python train.py --n_layer=24 --d_model=128 --n_kv_head=1 --vocab_size=8192 --norm="rmsnorm" --attn_scale=0.125 --tie_embeddings=false --extras=["capped logits"] --schedule="wsd"
Each number is 128 + 24 x the weight over the matrix's rms, rounded and kept within 0 to 255. Layers, rows and columns count from 0. Numbers have three digits each.

# down: layer 11 MLP down (transposed), 320x128, rms 0.111, rows 205-271, columns 0-63
# gate: layer 11 MLP gate, 320x128, rms 0.128, rows 206-272, columns 0-63
# up: layer 11 MLP up, 320x128, rms 0.114, rows 206-271, columns 0-63
down205:089184136174105123141108082125131077075136133130109089152177116127097139152142116128118112124145106093103107119117096142088147158095135121079094171074129129111148137151127115124108116117181129
gate206:116113150155115124158105131108137139109103134125135142140120126103124129139131140142110130113107110120131165143156167122142109159122100126116134150130130110125108104092123136128112122164126090
up206:123151122124161150127104134122108134135112105174139118121142133123117122119161113129136150165114164113109120118129135094100147087085141142154125111091124129117161157084134118108128132130131133
down206:109125142146095138116116114158094162142142153123123129150118153127134147157135148103136123144107147110115118115091157156138134131123132093164116125088142123107105135094111123166183066103095156
gate207:111097133155093130114109103107150150106084130165154145151128096091102129178110101115143139107154123139154160128143142124148166141152176153135124100118112118153166128130138131128159141138136113
up207:130104094143133105106118155077151106147142134106128136143145098105119121109117093121104163149123132137127139149135147141105154106116113150092150079137126071151114163117132143154153119112077126
down207:130134161094150169133105127112089147108165112123162089155141061122140115143104117148165124098130126140150102093121111111112094110120117134148166114116138120145157138084107123166114102155133102
gate208:164131139151157113110131121111101148161133096103134107140103112145082122098131153070132133148178145142116106124130115117195130070086146141086163138095169118176155113096139126100136130128082116
up208:093130115110140143153090133144143140111182120149102127138088134158159109114127156147158164132183157134149113104134098146107134142106144116119144153162153129122089128156108147125139103098138130
down208:120125146103138128137151124119156128102075113157117183139095132138110134172114145131124117076156085131159131150166168130146122166152101161146084110185132136143145106180104149100133160125093152
gate209:118189121134119138073145120082093149148104158151121096093140115106118108106099143125134129092142155101128150131134122111114139096126123137077170084118130122134145139124120140114104131155079119
up209:124123111109075104153179109136137131108143111148126152152145121167147115100137160119099125132143163125095098155109133149101084084146098101144145116082129162110139096138127130120194163097113122
down209:106102164148122147110162106123142179114165088092145150127133151147126114107125135073123126119124122133126134165128102090106165146158120115117119156143153134140126163122099123109112101062111143
gate210:111141117123102116108150102111126124132136142141128145123127119107103107108107131102145110094130117131164148098168151148165142142139117133088162075041149112111122130143131131127116196119142136
up210:128128110109154138107108142149124096151113133151111147123099131084122156150127116141111185147130108076066130134071144146118120160126111121158150182137134135136095114140101147148145121164104124
down210:153110156147112102085137084128134114153079117119093118152135104111129143113140087127128124153129136160131142104134166166134116152092143086125096133152115145111128146134221142161147133170121103
gate211:115100109123139128125135108126146126170084144132143094120165124091152133097146126145115118111093121182122175148118172097135093153136161116118143119115124165150139149089142140116144117139146112
up211:148116157111140123089127121133160124101122144136123165157153141153124126108125133181088136097162152087147123137180158168114162193115120120141132137138084142124118099152119156130128121132108131
down211:172125110138133112137107145094134080154120139165100099109168098135159169145151092151118183127101133117137144126121130167131117138147155134106117138129091155137161145113177174118142103158129141
gate212:135125117115150121123138106121180147140147123125105118142162095160119126110085085138126127159101152171116111139124081127107141116102123096119109130127120110140120126123118134110117102128129099
up212:145138119116096099143128140162191102159160110137096117185130145179084089141095125077112109115111105135124152144117098098127138134117095148099119144155118131140140097134126125102116142094154130
down212:148165100148141096128122121132126102131089147130104122084143148122112110118128135162118114118144113117128153114090192125154114128159150159152105117131157146134143151164141124140096136158112138
gate213:086187134127122154100165118135126083144109134129113144106147136125100133145098141114142124104139114108137131124144105149134146103110106127147217126073136099131135149131133079124110113125112133
up213:146148126132091154119133145157137167107121143123132133155133121162140116105060135170141135146153162133131119151161100124180120139131149126126148104114146119148110140130108130077090054120134158
down213:097104099126117129126136085099165153114121164158139121067146117137147112126142111116114140118194093134117132132119129119121108155119139106135103158126106133132117116120133137102077168115112124
gate214:140113179106141114104138126120124122124122157119134106111130110111102120163142131145124138129128142136141131172132118072129166118107105089101084132118122144096151109106108130138112155130095130
up214:122149123125108122149120136114111186150123112106135102086153104111139136144167128128141096102093117150137111133151109123121088150121122103127099129153133114132116135109148149144125126133131120
down214:146120134162114133151121145141120091147153110158152126143084115134156128106109116127141108176127154076126148118131118134110127155116163136135159157119140061106133089138125088097153155142146155
gate215:131160114133141141110132081104153132163102109109124098158152076119074147123139136175052146109131131162094145119094127150104145114184153121133173128112132120140112121138124145173112088197109136
up215:097150113085123132118097204101133109097121130086119143099085112119157157135129125141149109181140096157149180148139163151171137170128077145105159176186141133125208181113151111087151114119180136
down215:168086123125149139110135116101121137127050144115137186087108155130146153119144152083143130186138074087174108152107159121130138163083100141143087166163081143113151111119105146116134133157135177
gate216:131104142144127166082126137123118109121145129140133141112167124126127115097127135153075128137131155130166113103113154136130129106115128177129138155084127129126128122088126167118145139137124111
up216:125134138089190138132157173121121157129138161123131098156103122121106153157141082120155135112140113126112150106134121103082134094137084121113118137108146129127153107129129139144146146152159106
down216:117115146139143139117103103120136105106124103126115131131138102134161111135095105117122135101154101127144111090095137077136143126096096138140113138110128142055152147077125150167115116099156194
gate217:150140148097165173109140156126152176124163118119136081154106106140102119108068103112140134094167118127126152144118102202081100106126138128120182195175154142098113135094100116153143106117147131
up217:092151114127136106100106145141123131158149165138095120159133135078149112147121092126141158135088159137087137100083097120125143120095116119091138141106114135178143115090121172142131189144096113
down217:163105124099158120099134143107147124133081080139127148103055124136143125143182135100148150166090117146141134089130144125123145158159168113122151092097101140134101154123197156144098124159110157
gate218:106116175161134116108185134087146130085132172166142187122109099168127119113134134125112129165172132144101104106150133110095108086158160155089098122141111107145171129117106118123129164154123224
up218:176112156150181153159163116138126142139171138140124098156097131078090126148128138100086141160122083151129104106141148119116164183127126174118098159126170161128091108105112103179150157089102108
down218:089136109160154105128128099093100122102092154125115167176143119113142160092161129151118182121079185121151167097155152134110102121157104096132117122115131132108095168111168158140146173125180125
gate219:144122124129104123082157146094159143139133100155108090135135109109083144158123073123111142124099143153133098131152083119142128113137170123139125084172136157058119095141139184182118154130112158
up219:135147135117125116173084098135110102116081140078133123138119124136143125146110121214126121141140168134133150095101143109128126127106145164044129155088102114131136131147132092112122135139136113
down219:106120099132129121111089134141147142133108138159146126142112112104161136146078129158136176153117196161097149146176133079103120114133160111148096111127136142118112089164108122146155176126136081
gate220:088138150141112132125139167083123152169130111120154110114104110109097132090121104143160146145133152145115145194117119158101134096069097124141169142082095156135152170098113084144135138146131126
up220:147108137126068095112089115134133124122085133117118111100137136108156122129135125129137118110155109142167111104170117131118122179151070127135087105122132144118137132177122151130106121133137080
down220:137117169109152146169163109183141142122134103128162116125138128211121101131120095145205096081110133129086114162144186122104126090123118122136164124125120123125086131135056125166102120108115122
gate221:137125113152138101153133115122084127104129168102107128076146133110129100085145136146104138092134137156138121107143128115140123158133137122128133118091120121132136119103100162131157167130094098
up221:150107120139127159167111134139103126118159115154137124137127150161155087146100142157128189161081146108114124120096116110136109129094156121135144119104120096154113143110068133099109108095171147
down221:160112113123122111105151126118137109162117081108116114136120067124076149132134096160129136111121133100099107156130161166101120112126113144137111125116126152148133118103123118135132138118082136
gate222:156101098118135121104116118098139162170097103087108079165146093120126145132091107129098146103154121116093095133125126172114129121111121139132163119111130155123097087086127082135156109159120120
up222:105124100135165104106130109131143121171106140126138106143156123132124177158150131126102101107125131149133109141120099110112121093111115152118139127121166083120131079121124094131131127119104157
down222:061153120106188131106158156149112135119149152114115144159174179112135119138171128138107122112112150114165143125132128127082140079150135090122127136107110110094084163150110162122122137090144128
gate223:142103134107130142106154107072097116083121146107118098069126100103147090141155168121120156110102152162194089110169107083149175141138104130101127064147103122106101121134139161182151107162083154
up223:227135157078088135131125076120097089129155146093138090066141129124126117128093121165137168084136101100179140170139165083145142209163127102086151091142092115102105148104162122125083118144110128
down223:180134109085104140147131114127137100150164100142137087133102127103090127104126091091153160113121124131130126154133113115137117144125142139151107107098116173128126074108097139140161118152160169
gate224:119138128137139128136134095131171117155119131103110104120122119138133135071103141154145106137141137135113089108166134140063131142173135119167139116152118133157095116135141154078124132125114120
up224:121163093141106092079152148118084148129126140128094109117163144126143128162124139120154137146118135100136169121128124098141159103115141141083129129101134079167145108124174121094103134125089109
down224:130133150141157130104120133174128138122084159121118150146146152083142134142146153164122140135116138128171142128097151151116113119108118108118118138153130092121136087135073140131145153131133146
gate225:137152173118096166129133092120149123162097154113179102113110124139124123143087089158147142111124113122151119166144121109152180118109065099094119109119108165105116130112122108156076098148113162
up225:134112147101160131132150143132146098147106095171166110101131116117138137105112116073145147135135092161133123132082114133115100134172114127103134134150118197114080117139158139145099097140166164
down225:114100121141152149165118115129116125088135137122108123087126124130140091130084124129143105121129117163153164124118097123095119139127116134109113130136129114089126125115182133124099147150166178
gate226:144116181137141129115141129105115180154100108106145149095170111105129176148102097141125143101147097105125130116124152140139090090134140152103139125143131149165109113087073095110159118165113105
up226:122123123140119097154109141132090142159127091136110155128094135085112166153145099132107145101091095064141086069163169131176120182156116121129132107135127159125121120108107120143111110121107138
down226:134139128145154115124083143112124162115140165150074155140110120095097131143135099119152119158091158090157136144148114146106118141116151159122115114092147109109068115118123133138133142137167115
gate227:142165144110107154085093108130145134130060085134079084142132110151088132134076121175111115143102125175118114121103149110215130145177157103184142104109139142101155166180122096112070120161127132
up227:129088149086115132118169142122134104081131153081174111127083131143142148162146118125168204098129115110208136126155126096079138121125094162117128140159099162109103130072144152107161133132132118
down227:155094112111113183151116132133119090077083130127154099148069136156146146133102122186165165118155138120180137133157084117124110127128115160115139163109068104083161064105131143108116096140094129
gate228:140140110069177189134184126085124141158158098107171118146133107133106147107139151033112103121175074150126123118137114097081136147123085157078176160156145126117135121113120112154159144136149138
up228:106119133107154138103160166116137107121115096138163083156142097090090163159164119131128087090118096139119124138120157085126146141121122169143088113148118182115182081104144136173135123112119092
down228:151117097139117134202121133141118126102132101112128090131105133106124100157143129130110156144120088138125096135123107137138104105190096069129134107160082141147133149104146120161082123137126135
gate229:162127122119141110133114118145124123139166112164105104153131122128156100119088149123130091079133138151141107144132158118184140153079087116114139128146128149116122149144125192179076117124097138
up229:145128136136122121140122109125142144146135126117120153119132135113142134082116141144089125145101142146108117117132143089100140140143160093158046137115113097098145152133094164112103098131110085
down229:157131106159165108150136090164100132097141177089141154122134139128109126170149129134110157111119142108105108087109138135146168111129098147132155143116158101112103127162156102155135114107129136
gate230:134101170131082131107118113150136156136149102104103118123135137159120146137099177095155135136155152123135134151103132094157127157150111119115124122084163157146166121115104160105101199101136113
up230:081166130096151110127102146106151101106134137166117142131089133121106161142141171117095131099170111110110160122097141131114176134178096116146113092107084158137127146162140126142119132122154132
down230:113149129103135114138155118105130139099140079135169107105112105115138066126131138138138127126114108109113133140144072146121130128115136103129160118174124094141158166089108073142143126105167122
gate231:126096157157107137121124099128123151091121145107131117112131113102140100102139119134141100091154132123157090118124162107159190139127127149123141146084106105088148117119107157182131150142078112
up231:139097128139104138117132141114160118131116132168157108145145109115108125136063139174159149147122134154168125094153157102114136110084142125116122085138119137172126109105113114148143133154166114
down231:142109130100125145142112061106142115144154116152119119111113078131141123137117146091155148129121135120125101101171144134147164132087109125151158075122123143127132109118119168125123114181111123
gate232:159121079133089108103146088136157138122122136121124137145110131130124137122122062081126155122103107138127144135166121165158090139125156143111128096192122122107121136115139119123123075139112116
up232:154096146136140147138144098109088135100099134141154123123193122164090108122183147160133126105105176110125130100084156121110141103109120118140126147077138155109135134147170114160150159111118148
down232:138114148124135134143056151118162146128150094110100182157087139161075170108111138099123144144112157134145148134106148128122124117094094109106139116160137152139104157125125129118132126124123165
gate233:124088173122166120095148136134152119137152136119121122120090129154114092121144145140154122094170115121121124132114091147099138112098136162160109116132121125130134118096121143134152162122111118
up233:138139106141170081119119085144124095168125159181131147111118133135144114093108131121126131113150132079154154135136157172131115119163129081128126098113089109143059152121124147113133098143135146
down233:138159144151118127092119157160140174144149108119114166141156126127117114138132140124121113116139147148160121124145166145138163096117144125131116169066145145115146150124104119141163144105105145
gate234:135110189080103168143165105127140156069087104135151146150127120158157117116080143153113119104108156147118136124171178119147114151127129111158126105155100121089129116156132126132115145160113132
up234:097125149149135110135108125158155149119149139144154150141067149079156155155100108141118163145098116153108132114160132077154133115141159121142122148141138140083153095133099124131090105121181131
down234:137166094142156113143102137168115142144122145145120135143150170119133148150154147118136122155123125122108123141112116131092124088171098127103147157092118128159108095128101139153142124111105094
gate235:096144113084131130103202137107155135071114132169124109101144101162153164139140084116142120189110119101130138138113135145125097142138167129111130126122138137148138134132098155119121139153141078
up235:087168144118177137114173152096124126100079134124133139168126094117131111115168123178108150119147141147153113153095126151093165076064101115109149152134133118160110106111169124129143144140110144
down235:146126126148155123113151119119139126117107145142155131159136091136069136152160124127095163137165121156141103112126128104128138107123160143121123165102123110157142157110165120132141129120138153
gate236:112139129095088108143109144108158132120117145144131113102136121165160127127118093117135118106138095099171095164105161071108134167149083163129131135131087153114148150164137149142111139127154133
up236:193136095126145106129135141133083101161109108134131134128148124145110104157121142133153153153144145069124168120090107131127105133103117120133117105104143125133124142113168145135175172096139125
down236:128136117161108161113135116102128163189151104115163132124130112114134083130169172128135165130118144141111120128161139144087114081120142113142113135135129119151113099101096093149121103127121151
gate237:149092164148181131109161112119080139090147162138145119093144112121114153114132130096139135117118151115126130140102152087116133120129108114135121142150098172115138119141132136124119130127108119
up237:152138116121165161138113130149114122121138088186110099150115134141133142141130120130123143155131160136152151086109111161158126140144145129116145142106144093120090086160114142162130172133143101
down237:139113122158175126140150101159085174144145145111140144105149157143119153128142126131117126126159103100171119159140132125137144100099106101108121123142106119123135127097053100114164128069105137
gate238:102077148118076157095105110090160109103124111121122123138104095108164144112098160134111126136104144074146102120116164150147151156107094121149136086134097124099159105148138184171105169166087135
up238:076129098115102161116089115128105160112161161103088143147147142118139147145128165145119105103107158099179112125110118144136169124128079093102150110175135089115160094151155117139141112108109156
down238:099136117133134101139125162148105177151138113099114127158135199155075116101180138163086155104104124153144105118083076122137132081141104134101110126156183130119130156069107099189165138060119122
gate239:114120130075136123088153109081158138091104141173111150152125059129153127068105138121116131137160127174101075068115156178097134112131140119128187129148137118094128083132130130185128171175109144
up239:122131114113122127099117123135141197136118126135097126141151122121176098098068131109135135109128102133156153098126157141142170122099090083118150100164154162120130100143132152155149151144088162
down239:098173107141139143158146110136113114130119124135108097134134123077074140130096171140150169093105124121113119117125112133139193105108139118130123109095139167121142122101111127141166156082119137
gate240:141116131107170150140138126102137145098120127135124160176138139122139103101145135135086098153112095150103083117137139135102189115110142125146109109127139153119139121149133128144119145105119122
up240:117133122139087136138148127127150138157155113130163135167137107168139138126146121119100080146127130111137145155123158148113101128129096148158103177150088112144158124139127094131123085139130124
down240:171134106138148127083074127111146106110096140122124115128152108129114083132148122158140113133123134079133114106112125148128107125097127133111110127165137105151135139133146148116115123144133169
gate241:144130135147128131175121119114147151131142080129205141134133116169112142118118104127148113133131121152104136133138124126113072120119122149152133147149138117116168111104113126142109118108147103
up241:147096152115130142073126143120131165118109146095109160126108145058141104147119153175104157128136126122142136119129166152123141150140133143116110156112136071141136145143148126150118161132130142
down241:126098179156094110111092122137166102123168149131147143153126149132142134107154103192098119101127137124116148102120118155130182136099122142121111127110143098102125135122087118091131133076132103
gate242:137126196162118138129144107098134139125103150131142157092157091127161146135136076135148134152137135126127136133139126094128142143147134115131108098113087137162193111155108163134103129180102057
up242:099133122139113145124129107094124191149123083111154123114164110141137115119169155097087097122079153096114116088149087115127145186117130064098153111107184132133137112145114146138131166125106108
down242:151141142092141123121135119137088078141136124143171097192081081118104162117126162160119127129185171083132135123179143174114159166129165151149144126139149126154111146110144109135110116186138143
gate243:115095146152141122102105110119137142125106148149110127121108130111173113123122115118138119137140129160145124165175122110096119112107160113146136122092101112156109130120121122122175131143139099
up243:097105122150136125116102124115148139161138142119085139121122117103115122140110148151151150153153118163155131169126133157108149096119132153109131126087119132173147142057110112138193113142103120
down243:109166108144153161135126143085147153134130139099092120083106089171132122139116153157170125129135112159140116115168104114160121074121132116145120100107128115110120125131118085139161099154111117
gate244:182107209140152176103128122088157145151116141131153142137109099166172158150125114146133142117159104148101175102072150143114124156136141132126151126134090123118116152104126121064119121177098143
up244:133112114139145131115086138132116100137140138148135127104118142128116153126141148158115148083131143160114169143144120166165130105135105097124150116140108121114102172114121088115140086144106154
down244:113113125127132096136113154099112116152128104104109152142100110088122145158141139174133139111111128145098171101126125193123118128163125128082121129125051118137130199138177160145093104138125106
gate245:152121126118082157097121125121112170114139114146122089134159121134099137142125060167157133064107116114155152189128172134172142165112098152140149108091101126087172132133167162162156137116077133
up245:151113109124131125137113112145127100146107103129167116145158147133116114137117099143119118073135148107109128140146095131133119163131149176107117132150087109134065148185150119152084094101111136
down245:101112156153155090098141186134145107137145161123132109103149120119145139116158155160163104142117143100098109112125088143082112118137130116115126117108117121169141134147178173154131162139132093
gate246:147077150168099111123135131095146140117119129178157148159143100148136188102113119126163121164151101141095142190109159129151095146151111152113156199105082158167148146166096123079121132131084121
up246:064165176146095127132098137074093162113152154078146175172118121138123174095128162106145095156107169143141133117127120189132133093130127105058104122085160119104115098141176088147069150134152130
down246:157117090124122092171161112136103073093118097118116124133123114136109141110122141139162113148145082090113107184152143122135127173157150193157165150129066162093160115137096122162086124131131150
gate247:157081188124086122105112122093201137131140098093145107111128121123097124114110097137131116142099116118160090147133136136167164164108121124097125115147149159138141119107127107142092127116112125
up247:122157126076163158127135127124137137144159105131137124178153131097110116089049150127102085073154126144145163148091158136133159146086104124109162130136096110095103139120122149125128128141101117
down247:134066114109125136154116128050150109144124105145124114152117108108119114124106155133093106143116121116128118145120120109137126171088126158107098149077139115131162165127125153128096134122143122
gate248:140167091116139112101190134105098152097111105135108107115123117153136133103085114106100161144156172151123122115112081148121138126145133150111152125136134116137094089126127127143128143153162125
up248:102113145113122090149096132162155067139109150124138144133181160119141119159175107172135150075101118144102136180107137112148160128125152116168107135100129145070130170162147131128157124099156140
down248:084140147167144122146115172174124096104159137147101153088089217133136157126085178093127114135139128124116122107117149141106119073157117179181130124163114094093152102142117089125117150107109110
gate249:122106107120117134107143113140111136136156128184111158117105136151135152127103109097153166133136172113124137120154083146160115095118118134134132085100159099143086119142095164118129123125121115
up249:149127092103104107141149146154115110141116127182108125126114153142117102144116136120130120113136125103115176091165085141167062105098126156092129118135132105144110134123122112114174151112124143
down249:119122100143142138134096149041160131112115155114129104137137023106111112140172126109124131110107111086112149161100133088114146181160122158121107135103115147153132098124126151141077107166127134
gate250:141118174136092151157154115101134113140149107146161136102142080112130116129138127122161168158163153107103093121108091150099138111082126169138127146115118101144127129079084116108131161165131105
up250:086131135115125144086170118085158123103097097143104106140092101140152128132114144105111123133156105167147125087145154125157146128118117115131126086117127160118156126187112163167163138170109100
down250:112109172114143150153153099083166137104146120167158117115087045147143111108135149114133108130163090124145149109135141147110152097125118139139144119115140134129128153108132120137138113156118091
gate251:138111108104124122101143098126143102149137125113080098107132098117125131129122141137125127105123120152157105176137133125118159123111097129101136093148133125141120069132141124177112103125067082
up251:120132117116130125169155162152135098185141088153126138153113153105124150068105199134108103128107109151173125151162147129117156095104121133121190079129119130108158120169118111121121084104132136
down251:139152152149108164115111150148119154146139116090116116152112131115109139144116134120106134120123148172139105096139111098123173120134121144103136102162178128164145129150128123120110105102100117
gate252:137174126087144158105134088147167097143099094123109137175084112127153124114114160103122085123139122140172092150160122140124161135128156134178152103128150103113085135153133116098140100133155125
up252:111115099133128101150088114136122105163112122131140118151135143173148133105171088149080131101127150143133121104127090116142150173099133152115132155151072105144151128145142112106099106119167142
down252:157132097154087125137109083104132117108128108150103108135168118095149110105140114110150140118151110142105132120074146145110105139107162095174117117140138103153148106106193120124132142141128101
gate253:093127136130150158111172139099136154176149124141141106145094088143097147107110142104157155154120165128098129115100123184078127071099110152103124147130142132149113091101124111130087143159140140
up253:127102127135106112122108112151157120115102142134115134103191106133121159122145124123120150137100134106119122122137128136166149157129154126138126108060130153094138107146116143152134092135104141
down253:082142154137189131161159134136118096110164134132127130138112122132109083117135116154140086131116166148142104122140153129138151107108120164114135120099102148156140111168092104128126130118152120
gate254:135102144127067081112133126109143039151121127143124110148151101170144112116116073138130165124133139129094076168126140150169088105119112133129134101137124179118130133107127145124084123147092134
up254:115137120103110116072136158166176120176153109126111091128060132133108150092110130113100159106158149111052132103145139153095129108115113096179134120127126102096072118096116133120163103131144109
down254:166143081161148085150101155156166134133108141125083153154137171143091115121164151110133054152131151131114138138100165119090158133162121141135157096087128126145156183095101126155109143143132121
gate255:121075144100139132114147117103156120145123098113138128175144113127171099123142136143103128160139116122093115141109163143075184122150117119150145160131126129113101122154142117112086148155151122
up255:173143130109135110131102120154112109110130137124150127132136144162115136120161119155102100133129108135098138149174114115131101113121137106130133146169151115115141143157124117112138094092118092
down255:104121114109106154147108120158146144119120099129078143114115164117154090151132118146180124132107120130134135103140124109128102129122134131122129145132107136141133143157156155116101150146125127
gate256:105158096121143160113126116108160142141091153100143100156129096129085165089078147147114117107129108124134136179168152156091126091170115132110141120102117166130096117144129096144130105154115090
up256:158101132146158140155125117179120127118108129076177137159152177108103096073122094116094124124106156125166142160139161088090142133131126137106113128172103148092144155134135085118128110080184175
down256:126126076139123085145112173205121101167152113207100140097133212128150126121143153115110096099116111130160144122115081123155143129147102127131112093136165164183133124139112146109119126080146146
gate257:183071190118136148131160092107118119066125106121153130112161122106188144126103136127144127160149127114135128148135139127160136176172092155102165148115090114123126131176112116120105139162114135
up257:161151097139161136117113105161132152121159103114115152110158147099169128107127156077103123132107150108097147128117093127150119149121166170114146139173136111091129130130171164082177150099153136
down257:135151132162136083137096123148156143148121126113132108100171160086100146112121155158093114117103093080093163125182127143134114143155129145114169128182113130108082158178133131112122100131144083
gate258:134156106094145159076176147101094121130108170142124084124122101140133136139138126099112125102129122146135138117137114126095151110172107167122135167118131113126124095154103137154109121185098138
up258:131149141106122155176112099111154112136158136080111128145112112147083156148105129182154097157161116157094130122094092139146143128123130125088117128141103137095098162089129121112108107160171118
down258:102125150111082175088131154108144121118196168099125110125112099088194101116095119146123137126128125142183166121151129144162136126146125124131113135128139133106077106129154100151136128139145140
gate259:168129124091130142078132136103143092168093084155094095145160089153083175128120105140081103109141103134072093122133141147113134126125187143121115153116146120162095136115142162130128136152151077
up259:149124105135164100122149165127083082087138144106136127157116154112109122136145130081122129096099106156155145161130067098126157117097102109131109150142125088142144111100155139143116130117157131
down259:108094121108142076130158110181079139151120107127123112130145193177165135117160111121127097132114091142120135134147123141111102145128072116101106145169126124157150115153088156110169136097135171
gate260:140141185137111164131126090123154094111093100129156175165126122130122106123137124134126132103153108155109122141116185159106174151110129138137180144110076155093143148140097114144130125143143144
up260:141082144146138136140109108144139119139131124111144128087133130111115128131194145140140126147128128135124138180136145149168120098119137147131129134126111114131139163143124120142096123125119171
down260:104066124122135092152145126114113104149113150113125133116148146127140136124185175142167102156149095115149102146114102128123081117131116142136103125156146098146103146153150128141107151140114127
gate261:133138147116114136134137107099143094128125100139093104158167114149109079101138097139128126127105162141173088138119132114127165105091128118137161138113083123115166151104130141172143112156129088
up261:127146106117116113114141122131094143164134143116085117144199140126106091133155123129115105130104171109147089133129127148138137091141137116120141141146122125100144103124135108148133129117126116
down261:103149087169139122107138172162108157153136159127147110122125143143115145107133159147084103118132169109104125164131143127151096100173138139139130119172146138166153140099113132150097121110128117
gate262:136116106161118133079121111105148116094117118126108152168125083100122150149097129144051111104136121181136125073103180139159190172150139116117161126127134083106090128151123153140136157150098127
up262:191097181164106140141135121126139133150141124149162113126135122160131098129140137097151143186099144115137136115158151105180146121086130154135134112141123154100175160105085132146134138109141172
down262:118120135128110151168132138066163118163151133134147138112142057117144135102124157102127092119131154107182104128132105150114176132110070136135169105125111115122123099143174107118135141120138153
gate263:146131122092139144155147096149126099083138113127181155125116131104133138093120115124132134124114129105114123127138143137165131126132149106176113116127117192138150119142095132161175123136124101
up263:099126166107116144126105133127132126167107141156130088141145112131109139138131104126137106100076134158167160099156131076143128117144181139118110115158134090120098156125115140110105067144134152
down263:100171110122090050135117144171116136135122124172134114141137155160135139122087134074136099130159156149144132134144085175089129086123140106135162149126140170131133138131161161129139093107132125
gate264:123143109148126163167164108128110145113134145127125157119136120113137146137108152129159133129117101127187140136147105136135166132166148140093163113126120101144127111178102075088140087142105121
up264:079148116137128097141119152097118135131166152173085141128138135104170142106102149100140125132119111087138102116137092134172126138151137126119135098103111121161140109149128144141121109127107136
down264:155124109133133137134074110138150116083093132141135112125109135132061107139177115145126097140094176125098125153136162101142100177128159144126119120130120135104154132102180154160142155136122114
gate265:137149159129143168089152128111104132130130107134132108146139106146133111114102158126143117113126124105143147127133198149148150143111120174122160109150116161133141155097130109149129134130124144
up265:135135095133122113114080100126148114122142138149105191160109125142135124126130140122146135151115107089121108079127116132111123198170148129127155152103135140131117087136128152101156166114123132
down265:158139147123094143178133135164125130115184108112138125142156163157168137136100120108127147135100132124135145170111106119088133140098087119109149149114121084136116128134051121132128123065142135
gate266:116109154138136176077141121085161148096126094103131123126120077105149084143074113130122189146141135131128114117113124100135144138120119148129129138148098130161130102134083141110100177193122098
up266:158125147146126166107113142139139154102152140090129103099153137117118094141089104158120143127123138138133120133120113078126142099140163139133114127161138119139142108098126103133100146130114131
down266:112140124150108090159114131163101105153098160124146149129145169109138097142139150167115114127133113155164145096141106114123142124118132108093124119118139117160101109142188113123147125136152173
gate267:140112163117098171138163111135107148141126100087158117082141138133114134120123135133145145131122126124168135118155106123101114138112144177143103142124114120120126094093131141106169171120104078
up267:149158114109127106118133124132091142124161141109091073101098126118102145135116125104148142104181153103075130129141084116162110081169155151143121147147183118148176140160104156110116132123078127
down267:148153107092127153118071125095143125129092150116137125173136140115128182104127111131091122176129098110134127094146127125110123138189165156133117147150088144139120103111135155120109124185106110
gate268:157161125083102127151110100132181116120125128133115075150104127145110112122097143158151148098161082134144119161114133117119139131139120146116172054089135125135146113093129131152133121132088125
up268:125149095136125103144122128119157109112150130137077145170144142162133117117141177120118080104144096142144100161112093138124165174166086159063137085139114154172110096127117130156131121091140133
down268:124093123115140132127117133149084091103156135125124111129137159091160133151152167126094103175081138138137175144096063131090129150119125115112119149152116159130188122140143152152125145070144091
gate269:126085162117171166108203108106142111113137100140154077160127139107134142113144164070120112123157095142095091154151120144113153141159124137144154116150134159154136057097089113160119123128087162
up269:161085115113148084113195134131087120140130147131132163137159157125104153118147151088126112147128138163098093158114131137103098129160113117150129111157169104128149115092158066129142159109135130
down269:120139099142074111096098148174110103123127143089145096139141209083149111143135145121082083126102158102166108168118114134118106133114097108155163103152156129189126147125112140119164104100137148
gate270:126096158172115129126113131068187107145132128160125192163128102137151127030132146106150128100178124142104107144075133150091109123141123129102170099081117123120131165099102113136138139146133141
up270:091149098138065103180151108140161098137158064130105126163146126128103145164139186104135099103158132126168067129129119129108161154099133173157170082165114166138154107114116137148128089122164117
down270:123129135113089115105123133154093132124085139136119134163132115125123148128127146150092129137117144109072099130149147083119156158135159091115111100123177133119104102087164168115138171170158147
gate271:136087122113155148095142128078166119140129097124112051124180107121090143098144117135141127134126139130163117155123143155091160117111128177136140151136104146105105104128118127189148138146083101
up271:127137111118153144126140075145126154090138137136097187118103137144124152114158135124098143161125148184156133096163115143116142105159113083144143121092138150113116142119106118139171127142122143
down271:146155111112129128121116115132104086103115126106092139137139163114111138166136116125129122143165123180165109107101119127138111127103122173158159108192109150118108127107091121136133101129144181
gate272:169143203087158177093128124055138132112085139131094122135057088143152189103096160140137167149146139108118159108105145144123120116110099084096181135126085146129164104073106094102117132200096115